Each number is 128 + 24 x the weight over its row's rms, rounded and kept within 0 to 255. Layers, rows and columns count from 0. Numbers have three digits each. The size before them is the row's rms in percent of the matrix's.

# down: layer 2 MLP down (transposed), 2048x768, rms 0.0622, rows 460-505, columns 672-767
# gate: layer 2 MLP gate, 2048x768, rms 0.0637, rows 461-506, columns 672-767
# up: layer 2 MLP up, 2048x768, rms 0.0641, rows 461-506, columns 672-767
down460 101:116069102088125111138119115093181100160124133147120140125110139115153119122112170103111129148147170142122119115126143133190107105102148131111120122099147132138070128133083097115161111143131118169113136180127140109136114154118129117161155094093155113105100125163156156109102122118107133189
gate461 102:114168165148134113111097115135134102087166135134146132087150146161143129155111124142125143140146128182139117075135104139094155144075133142120109134122118133120173144131129129124095153157120114107115109142145155110121126119116158156118126125167115094133072159126121178081093103123103134132
up461 104:122129142134121083094101127118133122082137116128107131134095133154120133153158113120115134124138118110141142101136079120145148142122147131125127115169113121149163090127177125092139076108125138100131148093122105112157128145100104112096100130153119095096094106121137126140107124098119162118
down461 103:162112073140128098120137126090122100168098161129100150119152127129134124134086113108133106150133135144115086155171158106125115114109135151092096059125157141144126131131163167161136133139137116117123154135151125134124164141137120100137116142120100111141138132154032144137097151140113132173
gate462 097:117123105137127107144184104143165127163084153139116114172198145108132116103131105180099178156115131138092114129170167134128113144141083089170125130090131094121122115129116131128140106086110152146109101127114142090090138108123074137104153117158151113110127140135143140106082161111173140094
up462 095:120084139156160175128115155111062133121172096119120137113111095133152135145123178062139116126148141123164124142087098116129138151175169174151155124126119163121161139124130170115141178179136087133093100162154120154143100140146144127150139141140120130100161143142130126156159121120076105165
down462 102:120099150144135139137114141153100111146161082123121178106097153114130121124138153177127123119157122063103069112135091143168120112084116108114129093151122159111117125155109142083101129146122127100139093127149155153142128172112131116099115144126114093139135107102139144128107114107101097159
gate463 084:155182133127144123153130116157130085094093075157118137136147127156109134123156116143105130127169117099077122151146099113135129147140178135080124126122142164139076128090131107102119151179171173081136140077123137114105115116098142121143107108180122079115119153146118114118097128119126112144
up463 092:100108106133150124119167139117111153137103098122117126204097091076117128141151113133115129108103136115120136120132151131132120112126140143155081127135071123109117109143083141154128100095114121140119153164158147116139144157135125111138144120121140128129161135123122141146107110097161136119
down463 098:140096136095123158147127101128127097138131166140121157129116151133127174146091097128158149138129144157124098126109139109136115106149130148134087105144159122132159100127107163109134158123111116132074136149102104195134126183145163129144138146115114111131141100128142157131092138148135111135
gate464 103:138095171128162124153145150108117166140109122086082163161109143144084140133114125103096081133151109130147105131159177128121120121145121136117125153142158162121099168113148136147124095078138182096122113129132105161115120099085131140167169114120128112151119163087121092142103145146117109127
up464 104:128151131101123116097142143091172146128137108148172158113164120095170176137150115147147162126144132120120174145115100120133132151100103175086119107152152157132116130178151124097140148109080127161140145132131119176088117145069133123173147105121147135136124108142103108153125112130122093105
down464 103:110127111117147154150099140112125169130085161111124156045153146137151163149121131136124104114133146180136162120117108123168129122161147122088157144141131147109139153124127152115139135135162162135157108131110132157138117151100162094155169112186119101136155154126135155134152124096181118164
gate465 104:149158136150155160120118136103142162097147148118100139087130161104140142134132162146110126138180113159115117144106107117126134116143128087138112160143104134222146130116147095150100119126141106179105167169158122129151086128131132185134122113156108110109090146130119119110125108108115118105
up465 100:090136089129127133118140130127128074165129122163144101117102143143128119111127092132151137078124136119121109115166092135152117112131128130160123120154149134146110095123112134151141145128130131152110134110128145147107140107115110130124087140106119114128098148103091112105133117124174087154
down465 101:119146145126139154108152103110152136158122135125141135104106163167134150130138108148119141136139101090139083141127126115154116151202160132090127137102129149155162120100127111103103153126124168134115140109145150096135171092126107117156102096130184110142148105144110086142144174129128135128
gate466 096:145162119123140112114137127119115137107118170092153148100163186143147125154131117144102131151210147154173144115109141126118100114134120139148139140150134096131118124130130145103114134114126139157099125142098152115157117135158129149108160162200129136130121099138110122146138140158102143146
up466 104:141145140155127126131162074141120174160100093120134136085092166174146116128065119117137122142077121100139125120132152144100154145154129135182113109178120110102106095148080119097147132117133119106154130128151128152087176117162097143092081153120157139124156079129118098146102128156150118161
down466 094:095096136136124132123122143151111134156149121140117103139119113119128106142153158129154128154140072139117124135143102098114143154126084139083136122146114107139130114119134096153125140129128117100168139098094120141111136143107106121161141168120121104132132160110158160158094166138119132122
gate467 106:173153130127130137108107136123172134129096126130140100131149087160127132120123087146125131106138142118135136130110104112158123135155116097097091128146118147137117140128088109182142138108117123142087079135098140163114073119160132071082154094128133086161104100133116122107140144143134140150
up467 098:163138133146130124132154136104125115132109124096122137105114187179064144115154093116131140131123087101164143124096134152107123154171139131103163091108093102114115105169102131117121144116140102129091140153127098110149142137107125100138122129127181150127053130189132137121170110125138123156
down467 103:125138105158143126136122119143145157134127165119070129107140133124090148182177128107112141135094122151150126171139129131142141094145132111121152088102166123113138131096097158147110111111158096199159172127101130100108081166150099123108152132120110121113079135109111149135172141103134110156
gate468 104:148168134113135110122105154141117113115108126158164091114162133150126102156089117087117111120137130167134113139146130103149121079145151071131166129123122121099122089123156134153125116151137100158125152143107093140131088126196136140138154123132096116154101129117119100122097111108112106109
up468 103:093181156124196141123161136108106159107104149161166090118116104117133118144181114141081062182152153126112165138145103146114129111119155126144114122149139093084216095112137131104079140144107167105112144133096144160135118115130129117108120117158126103114135145156121120137130086145072156139
down468 099:098128134115109120146141135142134148121143185115132137148143094108138126119165105148160180123155138147143168110107124140140155129127156171122132118137153148153158166131132112110103166140110121141108095101119087129099116135130117087207068150119152117122119129138167140144124088126130116142
gate469 087:158124114117097122140164150148120108135082143164115134134128126114145109113107111126148101108112120113130088126097112120151164107128130143102158118112166175083143136168070106103120143117152131120145112134137123146086091161141146146134143148119137129143125139180132074135145123175125127133
up469 087:136122129163164130125120124105137145119176123100144103112140120134100124150143133131109151168143144126139146122155142121092094144140137105134082165139110108132078115130162132164157132151126116127121121100126147118150155102122090137113100092125124141119092115106145163082093148069111140144
down469 095:149139103127129118152154136145097139145134145149125117156124151131119125152088133146116104118152122100112129130137132152161112123135065163119105125070142163138139164129059135136144105141117132120114131166144143136139132165112087114142108173140123157088165122156129101097104169103111165096
gate470 097:135150128145154098103186147129194135113182135145151159120140134112119145126117154150161113137082121164144129151122132094096111123131130126132118195103133106124100147142118102158138163123130105091152131104141151180108141119147114095142111135151110125156128132111151133107130115136129124117
up470 098:145190103083159179137137125124107105095117201158082190109130076116143116100093110180135161119115108095110123100135117154133122093128152106101094131124134133144104126143168152109092123161125126117109117116126182117165115140166082127145158114139175108145110150176112121143142147157115109156
down470 098:118136155123089147126102134133112160161148070139157081114121145140094122129164135104110141133122154148169132118142145104091126176144181152136141114149140171109144103156100143128146108105124139169135151118126125094121117051150138136130110097105128129103122139109115108139138128097147165072
gate471 100:144125091132115093139148093159182098118191131134118117177114162122123148126130136110102154143102125141118126129092105141143091153111126152094095101157163154073127127079134129138142126135080109084149138152148134159120090122151136146171146146158180122121162096109113150131147099142108166097
up471 102:106133164134134113092154127117133120115140128108112110111115100110182160159131152116116124142134118147115121129147118075086123091124137141105110129146157132104118111146143129123131130114114119130112145095119132154128140145161114129172143111124093158140125136138100085152152080131137117111
down471 104:147114168149142146129110128155129085161132152112127089094121111128174147128131164157158145099137105103119137161118137141133098101167137128116130168170118148132113085141123116154119158112166121127120146114122114128121114180156102159149130126163052112154118144106118166120126129137177094108
gate472 102:109122151162178074146132127177096113140168131152128146133119144068155138132130138144143196117119154122147110102155120146168134141149118121110154118133168130143156092143133147117153132116120115137157116091130107133150124085134082147109178098121111125068097139087096143138158089139108117181
up472 108:126138133126127126102126157141157124107146155143132143172143120106167151109124115166114151116156087095137085065118117122153150145047163157103095119145133128083109180127093155135102086118138120131111154127135144136158113134127118124129090128145083099101147158129073130108110127175124144080
down472 093:111126102108150092121119156132142118156123136147135123143132125141096150098100100101157128178090173094174129150142098149149094117087122122083091156143148128149097132144069179106114071147121145114140102145106163144122130120107124094135145144129107117142137101128104136154120105172120162119
gate473 103:105119133111140144146116137103115113156135106103134186158097129119127149091160143133124113128144139135134121123149120157155117149114159088124131152130174106157126102121093127112137103113160101160106112111151137116136130123127132178053109069117163103136141143107142162081135100119136139134
up473 104:162124096119162116096108119113120123101150123107124093095139085111102116162135147139106162154112112107085144111094149133150163143163140189134132130090159160115158126119088147097124158143139184109134120127131104122125127140146151119177109154177103147170133108108088153167135166118128112139
down473 104:122084132092159152132124182090128158126138127134118115138109123098157084092116105126118125178175125111079129125143160123089106135106139149133125163073105092114144090157123125118129156120123133147142143134145119126094130103155161167123122084178104100158098116134115121143154092091139137129
gate474 093:083102106164138123126134116089130090129143095151154140137102146154121147116124105083122120156149154123138088141164113131120101140115092090156135102140132154096135178143101137171122136134115126146105134141129148143086104074187137113119105138173133152110098135139130136198130143094136108111
up474 096:142171163137137153076106176159153151131175124111118162120106139118126176149090118166102137118124150207115170142127124153127146137107167138164094137158184105127113104164141113140157152099146114081171093101130148114122145115100103106150099124071114124135107140088103116155120148106130063141
down474 097:121170151120113189140124124167179112141188112111126142122098117151160149121158115147170117127149137116099155141132087140131154092125115092111172162111176082162137128077115124141131079083109146101160108105123183124107141091134116126177105122099142144143131166105117135126074128095146166114
gate475 102:148140146106129104130083129132095126096144113117147130165109129127153090133117151090173131142151114135109132152185109098122127149117155165085158145130146124149155112163157096147126120123131121167076082124159128142146109120133170107154105139130116119088099116105105108139122133144111128140
up475 103:106154105132128131106161188167125100133147115088073139170168082160178141101147128153150125105091126146126122117111134117088094173134142138077143131123093148127142128131132152113138115140142113136127148136136119093095148083130138097156114107150104127099115065102146161069160115144115171093
down475 103:093114129129126146121145123113165136135139134134165129096150137123101140135115084108119098130128101121171072158149135150096130073158117117152141132154134145126135162143143134173123130118124171166139127135132125119143125160121098134105126125110149141146142154145129141118161153142113176124
gate476 095:146134134138162115131116154130155146127123131134129120111125154158147123140083087186108104132121105095099178134174136143125137167161162113087140130133160111112068106172153104134120131113084126112130090128157166136094144140160115135178139179100112146134157186120112080124148117156165147125
up476 102:122156138123105118141120120142156156124123146095130107123107164075111152139102134120111102120147133113091167082102150147098129140079153072090145151116127092123121145112089126151118133102159102060113098157140142066160120135140176121127145130148159107145188106120126161117136128133121074143
down476 099:083168054160144160170117104123145115106146108101160131138134123104135138133155126134107109107100103120123127111108141128142155130097064137163084163179158109161148093162087142127123123180107126107109106116141100146136126140159154121172134172130150166149133106143121108121103121105100128146
gate477 102:180125115095137120142147126148138115136131153158127113137143126104184104126139122145154134141124166142093120118137118074119138192099151123134121116111135148150151148113083141122137163118146126104113157130176098154134151114120136057136072123144122110132109169134128149180110147121147135108
up477 101:160138094104126138094103154128122114182141136102128108148117099133126089146160145170105156135138158133095140114153149141124128137110143144110132090185091157143173131098123127108140113130121119094128100160154134122088132133089153144131108075151108085123106131137122129161118144104156180138
down477 100:133115136102105129161163121123160153156124131100157100121180099139151158128149143171120077091164142153125133129160139105150138111125125132111130131139124104135146075119144115135097130109105119148094120127109106122102119124172116163137111128123150093146108111095121157137097130146080169111
gate478 099:072129100120139143136121165121115119133101169153131145148133082148066149137162111185135121168125153111124120135115124132142145141153105087104094144139092121130187123082114174153164137135126157093128130127104122156113127140124131118129130075121144104130133165137142125124135101130083107113
up478 099:099136124180082156115135093112117135143069098098149140075094105146094125161098118157088128121111141118092152145133141121118109122149092121127134134118115123100127113085132167180124111095153164138148097108143112137101125122110173115131157139110135116102095147106101128113146142116127120125
down478 102:095127119112137132117101137149160098110094113147151141145101117113120130141144146159169116141133131113116136115124131134100172166131144136144130162122157148124075147103141132109097091154106127142142086136094140102115111153149092168150175121117127132116132159149132120082141145154152099152
gate479 101:143146107143148125114149129124107128156128117137131115160127145134101137111156173118120142142139107185115140153114147165140117155187111108108154121149159117166141131134163153130150131140144099145103126115160122128091130142160152116108132109147152145157147140160136117174130085132134108139
up479 105:146109128144114112221113140151124160143147138114113084149123170128139099142103111149097150131110103112162123139126099131124155124136107128113130090129124146127131112144080103136149120078098153169137122117118137110142132165117103150109133131126142111131167135120094115159083135120146121156
down479 100:126144139131167158115141128118146111140130110096096088096124117071133122167130155122127148120108107137121122112146128126097110087154134118103143094154149132120174129167137072132098133099142163158153159099129129151149128160067099151093106074104126105067157186092122113139118176099157105145
gate480 102:124116136147093110155097103126092128140127124149087143118124117108087139164112120114140169150108086212122150176143119110203129114093183102108127153131112134123126145163121108123128153092080148147150118130138133093109120131125099181145121122138120107115155132158141100087150194130159160151
up480 100:063109142122135125122144157095131115104139098120108145147140117128101147159096151141115165153168153131134108110166133141130101107098124131118144197104070102159160138079133126129132129117130164140121101176102141110170122137087162179107128165174125097104158132137165108164174141116120122207
down480 100:138116092162121111110115176096153142086169122135144112147085172190138124161114152140158144137139155127122142121147150116179117089130138123120167118132095082124142100172096109148136189155112147099155098113154148132130128167103125145092115157131099128135126149121097118109121124147138123177
gate481 102:085141121121125113120199122125122123129063132126173171104085103157146119112119151145114081118145164150172157122163154113107133125119107118115094119171150123146145104123072094100111175166095142124137162112130114117155130150143181085112081122114137153123120127120089063119070141128123155135
up481 101:074134127146143104137152117133126125134135152102120152122098103133139100103151147140157105134169135157136105129105085132103129124148095115170092101163164142127138109136100098125124126109127115178158142088088097103148103145122181143085129121089185114148137122107136096171135133133139115096
down481 099:127122098106117130111120129097083105127133144121156118098143103139132066130148115164083126152150121106099110125117148134135175152131132100137137129174108129111162136100119089072150145165129142081099118132164101103182098105165138141109177165142126121142157095113118082128137096143126164169
gate482 106:131119117180167118119120101134149113090120187173147114118134108173176089094131137152113126150159093142136138066137108086135118107168107132181153102117092115122174136137163142119170107156092135130124129132141147099151134139131133140141146110089102120092088140130125088140123124150090141155
up482 106:112122145144136074090108102163118077161134120119120117103141125181125128133143139116146095121139120122133124081123124107107126147133158127120131112096129095102165098110134127120143124127142138137154147152123179121131142118143122147138144109119142118115129120107087088174144097128122134181
down482 103:141128111102106153141091142118128108135100138130117137140125111124113078120198106143121152106157184154133078115130077139139141144132079103148138134113100138087154124132132086116133112123148100143141099115123113126100100084167077135146111121139125123165083132111089123135093097132091140129
gate483 101:103147117140141089133122095113141123146150119109132158154139121123123117103135133136097134125121126108138105128148179127103108163100122130123121117161131092121153122161139124140121179161154125133103164155116097112089137095131104114147121147108172154107075140120125110155103118125134153122
up483 100:118153128101131098132131114103136133161144108127151134136145128127120141122112129120081134097129123087116114138140159109093146128064111159135084151133131095113118134171151111110139129138138143120113142149107121118155169126141101130135146145104152156145122114130148106161075130127099157113
down483 102:175098118093121128134159110123088065119146137108115183136188118135099109173180147102082102083080145098114084143130180121124161108123158112135101124107135082148167168141135113125134119142158175172112143164145122148158185129113137099145093137123110131100109161139138096124137173145125137108
gate484 097:115100148127114155144166124170159151104132131098121138136173124137153151140152164109104156133120156131151154162184139151132109129113121126117178106150127125110132133112100112135140129170120126188126106163126110151155135127132166117131129111131149166096119091132128120135135126123132114089
up484 104:154142116142169100133132127144131135159133154123112141164142123148127123144163128164141104109154137136151129135135134148105102161124114126156149119123139144132172147115182121095081132105121082183118107173143127089158115138145132139117128160137111136126140086119125080168112136133080155111
down484 097:121109114140151113111160141089085119134135161132121128138124120153145096100110099134146159157159149070154137153099125160146146147120165170172139126170132158164117142119116156138150132088104106126100125128135119094144159087111118117131132141143147139101133119085117114155155126116094137116
gate485 105:092108151123104145159123150120148123161124118138150123137190130125121108134128175154092100182154108105095086164140117139104171111099100096123107129168130110118118081101123088083128152135129143141165127147117170105129088113150148113089136116129135124100136091145115152196150118112121173172
up485 103:119115149141123158106127139108144136115145156125166102137187116128072154170127159137123145141120153097119099151104116146131059085156108123119143106172142105092090111146099139125115154131131160123107153108117170091124132125104136140097144128115141111152130108173099121116113067109140138148
down485 100:142096148115109139160064165132135159135143082134131117144153138125121148142105118139141135133096150083095143113130143138122131094140147110125127126156154153121120132162088091121141160101120121127129130104092174140128090100124112127154090137160125122135129120130109131112140130158117143161
gate486 104:086146174099119126090146093104115129170122184127099101075124099137099171139125151140129114142156159137161151127106126123112131134149169153109120103116139104127124112138175104136088135127096130136144133111098176118163134130153113123097154106142165136117172170128129096105131107100112126096
up486 103:181135084101091126104171177133136105133135138088135111161121112133140129143106097134117139136099139130124146134111151109135102147109115104157160121117101123111112099151167122058128124123117108087116130129145086154171179160107148129141082150093139161149134110108179135141114099145117135157
down486 105:175137139134105152125128167144104080160153177099173151129098119075147103102118079160130185111124113130126098120121133090115153117120128133102119119117094121150103150159138135097151094108128090127124181178132133127114121121119091136102144152163113141153092132115110135104141134126123095088
gate487 095:161157123153143151093096113160096130154122140090120108128158114116099118137113115121123169091151113162125177128140130170115139076128132115154131129125121119138107157104114114126130146129114095092130080126128152180105104151102110112192083165154157171175120120093137139132170156137125071146
up487 097:140127111125107140121124099093117095123126141164177149128140159127131115182116108146149105124141114095106122120154122124138128155165135147067118163137120133168128116117115158148144104141140152118118110146104164172134139107089115142100109106120166123107153132182144125117096132105121133111
down487 098:122185121180122109142095142155127148151133094112097172147133116127127158126091138124089155139113104129129162120101139134104148108126093083126118137134112062128100103115168157157102120103132143114129097135088162111102131159137081125132138135108087161142119112046133125103155100106129152089
gate488 097:112119162155131097101155123142108136114109151159145105127132125156166106176097116072099142153140102106106133123170128107151152114129130099141143119122107126113106119143090117134141122144091134167144112124145133149100124130113132127169120125117134112107135134129114147111113152137148110130
up488 099:100075141179114131076142121110153142133097127164125142125151123096148097137059145111134170142133107096146132134134091121121098125099126148145129105116126111125106100128115140121146117083114138170131129155150120142124142157136089136134133077119114117121143164138094132128102092146160098134
down488 098:144081146128164153122139123132123145149083120166095121112155142130120124115093094110105133104138122143153087151146101141110151128117102090162147146139119098070113104106109079123137157140092098135156147143156113156132129124133122151128116087116124125092112141120109105104126179145133118136
gate489 096:148178147126133122138085117106096137131192117135115093125140141100123129144094123101141086103125120124138148145145095180101153123090125132115148132098134105119132153122115157170118137165158089184152118111124126149135147132153106094096125101144090165164126098107109100054135135160131148118
up489 102:083129118123159127144115108168154083128098098107145125152139170170109106129118134133116151082107136127100120122113102090135110117098142150128121113122100184098096165108129163143090137121093117119169145135128112105134129122132115140106115135153146092157132094109112141155132169119131119143
down489 100:121121136148137135165093076122121152122147141096157095175123167167131124136129143101127118137118146150091159135089133128112115139138116139136144129152128151116133083111100172129129122140057148130126141112154136105139140133164088115112121142140134087150139121111134149137116113083150143127
gate490 099:106125104115153141110106117149125156152138102105179106119122144116105193133142110157154116123111068132130108127151077102103122118114150140123093145128138101114133117118127101130126104149123111109105127109123171127140136095117109082075115148124156139125130161124135106141123088121113082108
up490 100:115087132134126175130084131122125122140167150146164152097122155145108089097118114098107152119125138118140135148105128102166116148120144145148167109153136106089138141158155162145146126118140104131157099142130120110117135093135167140163103117144101119150143167133082116138129151139081122113
down490 100:179145147083134129139153130112160108129143104150151151147171132149144159142135175141140129098144150125146140121110145114133103117118108124133136100140137138115139150132108124129134101094118149134124151106120128108100123178158123098136159170127158138113146109122089135127130154195127159109
gate491 098:104137153122144078121186172129103153114134132141144148111173112108102142167082086093105097134082145123134137119137156101119099150095141086113141146132107095119119142168133102147103143093081147154161123122124148122154137187088175157130135127155139129133111099122093116148122105088168128136
up491 102:118098158085133139092142162178098140139135108145140128123096084093128121144145143149102093156152171119104195115137158143129133153139130101113174140138135122160113172110136163130102094143131150121154146112100089099140178118094125105170096116168096184116076099149146105118164145109106114149
down491 099:149123131132104148124115121083152106089123139131192156101114104168149158140150103147097182124147193107114165116132108139111087134077147103094124124135155145157151100130128110086152118078131119145124126122148125173138153114108130131114090160168105108131135112188156138070108121128112093116
gate492 100:119155111112131160158106110095113117182119110103143143108104141128123113118128138106119124127150133103109050149111139137128187126137151121164134154135132116142130093130133172083126176097141100132096145122135150173102162161143127154134166123139137155127126115172104107125099139079098127105
up492 102:133144099156131114136147110108128208137159147095150117164107137082121146154101121109122120141153150127143095124135089125156112116126173126146116115138112117106138107167115169124127115135153099086097124120107148154099111129156083085132125125163163113138125137166095093152134113107111146162
down492 101:144107125071119138111096129173143146117099090126118090068122126143078139098133162140166162115147130110128112142155151172113118117112129116142101104175125108154143088125133132139130153155079092114204137151119140138115107155191126133090150121142139080125163138120112143108154143152081082110
gate493 100:145123137153120153119146124089131104152115147153115107136180124123088139175143132103105053148098099127156107142151144129147128103140113115144117098180114115111106139166140122132116141141106144102163177139137130129125177065150126106133071134097073115118129096101147127098104146104110124144
up493 104:194159138140130183137125123143141094095157060139132149131105133076144093154120082099158166099134179148126106134147120113103112132132113193153132103125125118125164126136105118126163097125121079090153103100128097134158078145145134143123151140148172100107113120120110102134143183131156123124
down493 101:116109146116147162145158153134088113171118133117070069123128110095125149123105150118133116176139123120143134124108125100103084165128142137125111105125117137104122132118106129100181132168103119081161125151088134064136133141120108124103187147137122149128166171135096175127128151131115142189
gate494 101:125137160104154145169111151107069130123125135152141109112118149136148128111123090119183130121122119132104150116098174155106140124155141084132130162160112178148103155160131119167107132115096110107146144125131146114087137142163153103060135101113099118145113142101140112082105147114128133120
up494 103:168141137124138098138143161157171118145130106094118087137110146130124146141109135101108173109154093165140106150105164127132143147153106156086165165143112126116097133130134129186154134117155109163118118118126104176085124117124136160105127137126122114128113127107134124061159157162099133090
down494 102:114097108128100089117121145146124118120063125075133120131161094125097140120145104144132172183154121167135116084121121142140102156157147146131122146196142137133124127110077113123163118095145108141108100087143130142126097122143130108079137139114152175129115112125094130086117136080105164130
gate495 104:124113127138125155136162115088156152139067098139166123160143115163107165126081091139097144144132111120113115123129107178153144164125103155126115102108108148152142115131113138148120145107127097160151078114128152147086084153160141093097113079136123118103176103105104108122132124154145155120
up495 101:131154136120096098186096162102115139132131123123122128117114134110157116074134143108130122163123141131157176154123140124085123146141152108127180147142146108096123126100174090166136101154063147128080113154126152136159162109141136135155131125136113138132094112152149153117090148128125089093
down495 101:172117090117101069131147178173142147143078080119152127132124142124162115116138141129105182139118135097128114142147133145086128110117123126147143133125144168125095111101165121127153108157160097143156133161119093154126148127112145115091192120108145122104128125106130147159173121113171136111
gate496 103:127113113132150128120112084135114139181104127137082141108122136088119140161143113092144106091146146110113151143085111166136117108122146132119147156163134133119124134144124093110149130155153119137097120168144121138126120134149144121160149116194123137061140125119082132140133204111133106131
up496 105:118100123099160126101128106147143121137114148076149157087097137130094151135135102144091131090153121148090167106101085155127142115152131112096151148106135139131156122106122101143124149167100150129112153153179136108148128110129117105120153144175125118091154125129092122123131162138113138128
down496 102:136150149157112126148149108154136106114155116141195108113154133056159147113141147124118165134145108100134119089098134104124126121144107105149154151140124123083173164158145106148111165118158145090118132105133136101164165107135102145138129151137126161168152103125104139094145150151099134130
gate497 084:117097115164132097088113154125118134134136131111098129114130121112107121127129154118136106122138116136147136143118144109144109164137102119115108103108122118079141155163146130148167095117077155169155141106124110137161111102089113157097114124128161137118163173128091117093158119118135158136
up497 092:131138147119145126107149135112089148084168179161167143141142124110155152126112132100155145121119133092117107140170142143117112130140152186092110108099111137168123106121127121138091139151151100104105114133169115145148142158123121151132146149139105118157142097070172168193099156187143181080
down497 091:172147156155129098159121097155127072154096129150140125119054166158126102139127102116124124125153104136122112138115102158138152126113134112091087165099130093146117145080133134122120129108171113121145154111118127116121095088157102125176125128096154149145129095151079134132117104135111146116
gate498 097:125149102140148074104133112123121127126179119156097133151060146121122164141120103103074147100104126088140134154102127164106143128139097125080080121152137117145124136099128105105118120131131154157139175157135174089142134127161156140166170155137143155158125135125164111162091136105088134086
up498 104:148083091117103127160131132101122132143114151118175173109165122115167105108184143177136132161151165168112125115162119097139147146127080155134192120157133140095099136126129120101129133106129150153123100114146104162102103170141165091108116127098129131093147148137159149114160109111161136145
down498 099:129116121123128146120100146142145114112104087141151154142123094126086118128150127166120128155122116106116159099168097083180076111112138074119124122123155113126079102140147138180165139097076139149097165076144119150128134104163141116134122126129153128148128173120130140103126135096155153158
gate499 103:135144111145143123186170152100098088128108136155115113132132173115131140141180132133111107160119122124117135096130126168112102160132132130119116095110091113169114089119090150176134123142154135115108128160154136129106122141118127138106087157108159075132136168091131145144149175143193147127
up499 101:143088142143127157130110087163111173170106160097132109129117115118141070132064114112150104140111155132130143118174132110114119108150158142123125159173154141087127136091136149082092107140106155122140107133118091169153112106120150126129141120144121155131160125158152139130135130095125107154
down499 106:095126145105130122160095179138127093127123117143157128158115141099133148133092115096141141113101098175119168108157167153140153127173176134123094091106123160154175120137152167133123076154160159139114137098145114191169125139108157102097137110135140132135100135139146127116106141123101133173
gate500 101:144102156147108104132074100120107117180148125129114089123128111152112118125153128132127104148114090125133110136129111133137137167089136111088126106172136132130143170186126099170172167170151115126136115148144133097114111121109143143141103113118108113141095178133132110112101123115139128154
up500 098:132168135127159134107119143111108116104130149129125116110127147102132127140141114129185144091111140103138112149143107115128119098087130122194108137127083114160168109110110156137083182092170120105190129060114112144111110105111104112137180137126130134084133125135112101150110130122109138095
down500 099:168144123120136117148157109149150137102093124147089127184167129129122128092115137141161106177120141125125173145141109124159118083131170142136096096126129085137107100076106101152099135126124118135072118114144146157127119139085111095081163138136047154142112099182136143136112099086138136137
gate501 103:142116131119137134136146130100138086156166139094168142138112139102126127138113137097113125107144144125156148125128154118116122103153127141143114089090129174119113100136132090152133121116124128110138102106155095073136152135155134110144130132171186126120087155104108104127119096168087165131
up501 102:118100111161132083115128158096133149126110122119136142118126119114094152107140120147172105103150118094152116134101088150145134095193121133079114114161119152130127178138127146168094102081145133120126111120120115105123137136070132121119163136114142129071106145121114078153141150137099139095
down501 103:143120100102119149095151159107114136124124133115116116092116111140139107190137136152127134141164163151108100139131164115101098112153125130152130125157101137143168101140091105159135119149161126124113120154149112138121129125149127100157150100063081121110120134132114095138138156144132097124
gate502 100:184135131123162150141144119123129131143133137100130139104052126112128132109118106104101132085112129147108148164115119096142125133089151141141111155129108144145122165132140105165140177141139072121108121134143147092158142110127115136130124141132113112088134171111146127134131154113092114149
up502 099:114111141149064129134144157119115150152117154147127111119142132109149107142112128143123128137138121157128105089129138183120125096178121128152133114091175131113108086159132167114122084097117131139131140124142119116120099125160088133119120116144143190169124141118119148119115147147159138128
down502 099:110123142112120108124120141107111143136100130073149105123145128152208142154124159110145106111151118134179123135109157086135086124169127150111136108109143156127142100144115151097152077145083152151111107134133142126139139124158150086097066132151129119116134125132125154102077107120142131142
gate503 099:107082158111113123115181122112151117153141090108087142129135114115124120097133141112081114153127120160147130141114134123127113121136119136150134122106174141127107110107145130087119109140140177068123159096121106131144124155115095076124124157138115124119150120107073151114137130140086103144
up503 101:137107174130157137152109132125109087151123098118116116135109141130119118079105177140123140167133181127118122120146167136130166134108111156121137166080142125117129129146129124127117128137132172105128156123117124081086123157153167104133095123126118150154124100149105143128143104150149132110
down503 100:070118156109163122130109098100154130128107141125133131103143127101158134102135115145105163082107165135131148134137125123107138179157150118141167134163147132173151099125122129141165103125117107165123117150114126119129121131134109140124077117112073149131085154138146123150129146107117100144
gate504 100:129109175129097119131124119094123131124115151110112129154138128173148124138073131099120159124114152131112101078130113157153128124134163121104099132105136137138167115127120121139161139135165128079102140130135176112128095141124136144153124135123129117105176118146149118106158144122084145106
up504 097:136135099178152133174120136132151109132110109120116121093105120121177127129143127164112135145144123088124091109137074157156148138123163085129128168081137150103119131124117132140188129098160136133083134105123130094129124172155135125144177166127156158107123114138109098125165139108109102131
down504 103:113123117141118141125096114099131124119137097091106165148101139111159161119119169123145120163099127111116100099122130174083141115131164137127090170101126130142093148155099146099123150140163132073115120098162130112120129127115126154155110168125143156075133119111131114120125096113093107152
gate505 090:091107130138108145119152128130159132153133131117128122187149153156070109092153120112151110155130156112136128128163114138136155103144116146135137132099125091147164131137157135125127159133101149132110163120115175108141087095150105163114109149116081140148127128099146153088166128185129124114
up505 100:126106118178091122121138147139121174104163131133158115152076153146145105142155130163135097128109110135111103105151124072152139124156152144115094113112123176139155147122121120097114143141147132124086150113148131163126137134120116134146126117153160131151141143136165124138073191141127122141
down505 098:118147128145151175135094141176152110133145113150118148153102077118131134135093157129107129147153132101103106172128106093153169090134120126123112136151124149098104116122176156111090089129126124093119134095103157115112124165140123119098088151124149163189124167104108138148120115099117106113
gate506 098:113129121117111151108124124127138177114115124141139125130158170127117131173173085140084085151139099123098148146141109148165112140142151117130118136153112186088099156105078118155100149118158117135141144125152102155159137149111153126131112143119129155121150106113148127101119082146096078118
up506 099:173085143120132157117144150142116137136094116120161124083091116159129120129104114101106097132134100144106136140130060160142142137108143102144158136199106197180168172122094155158161169121133134124144141128142126130141117153123121094113125147131119165121092075152122123102070106136133081054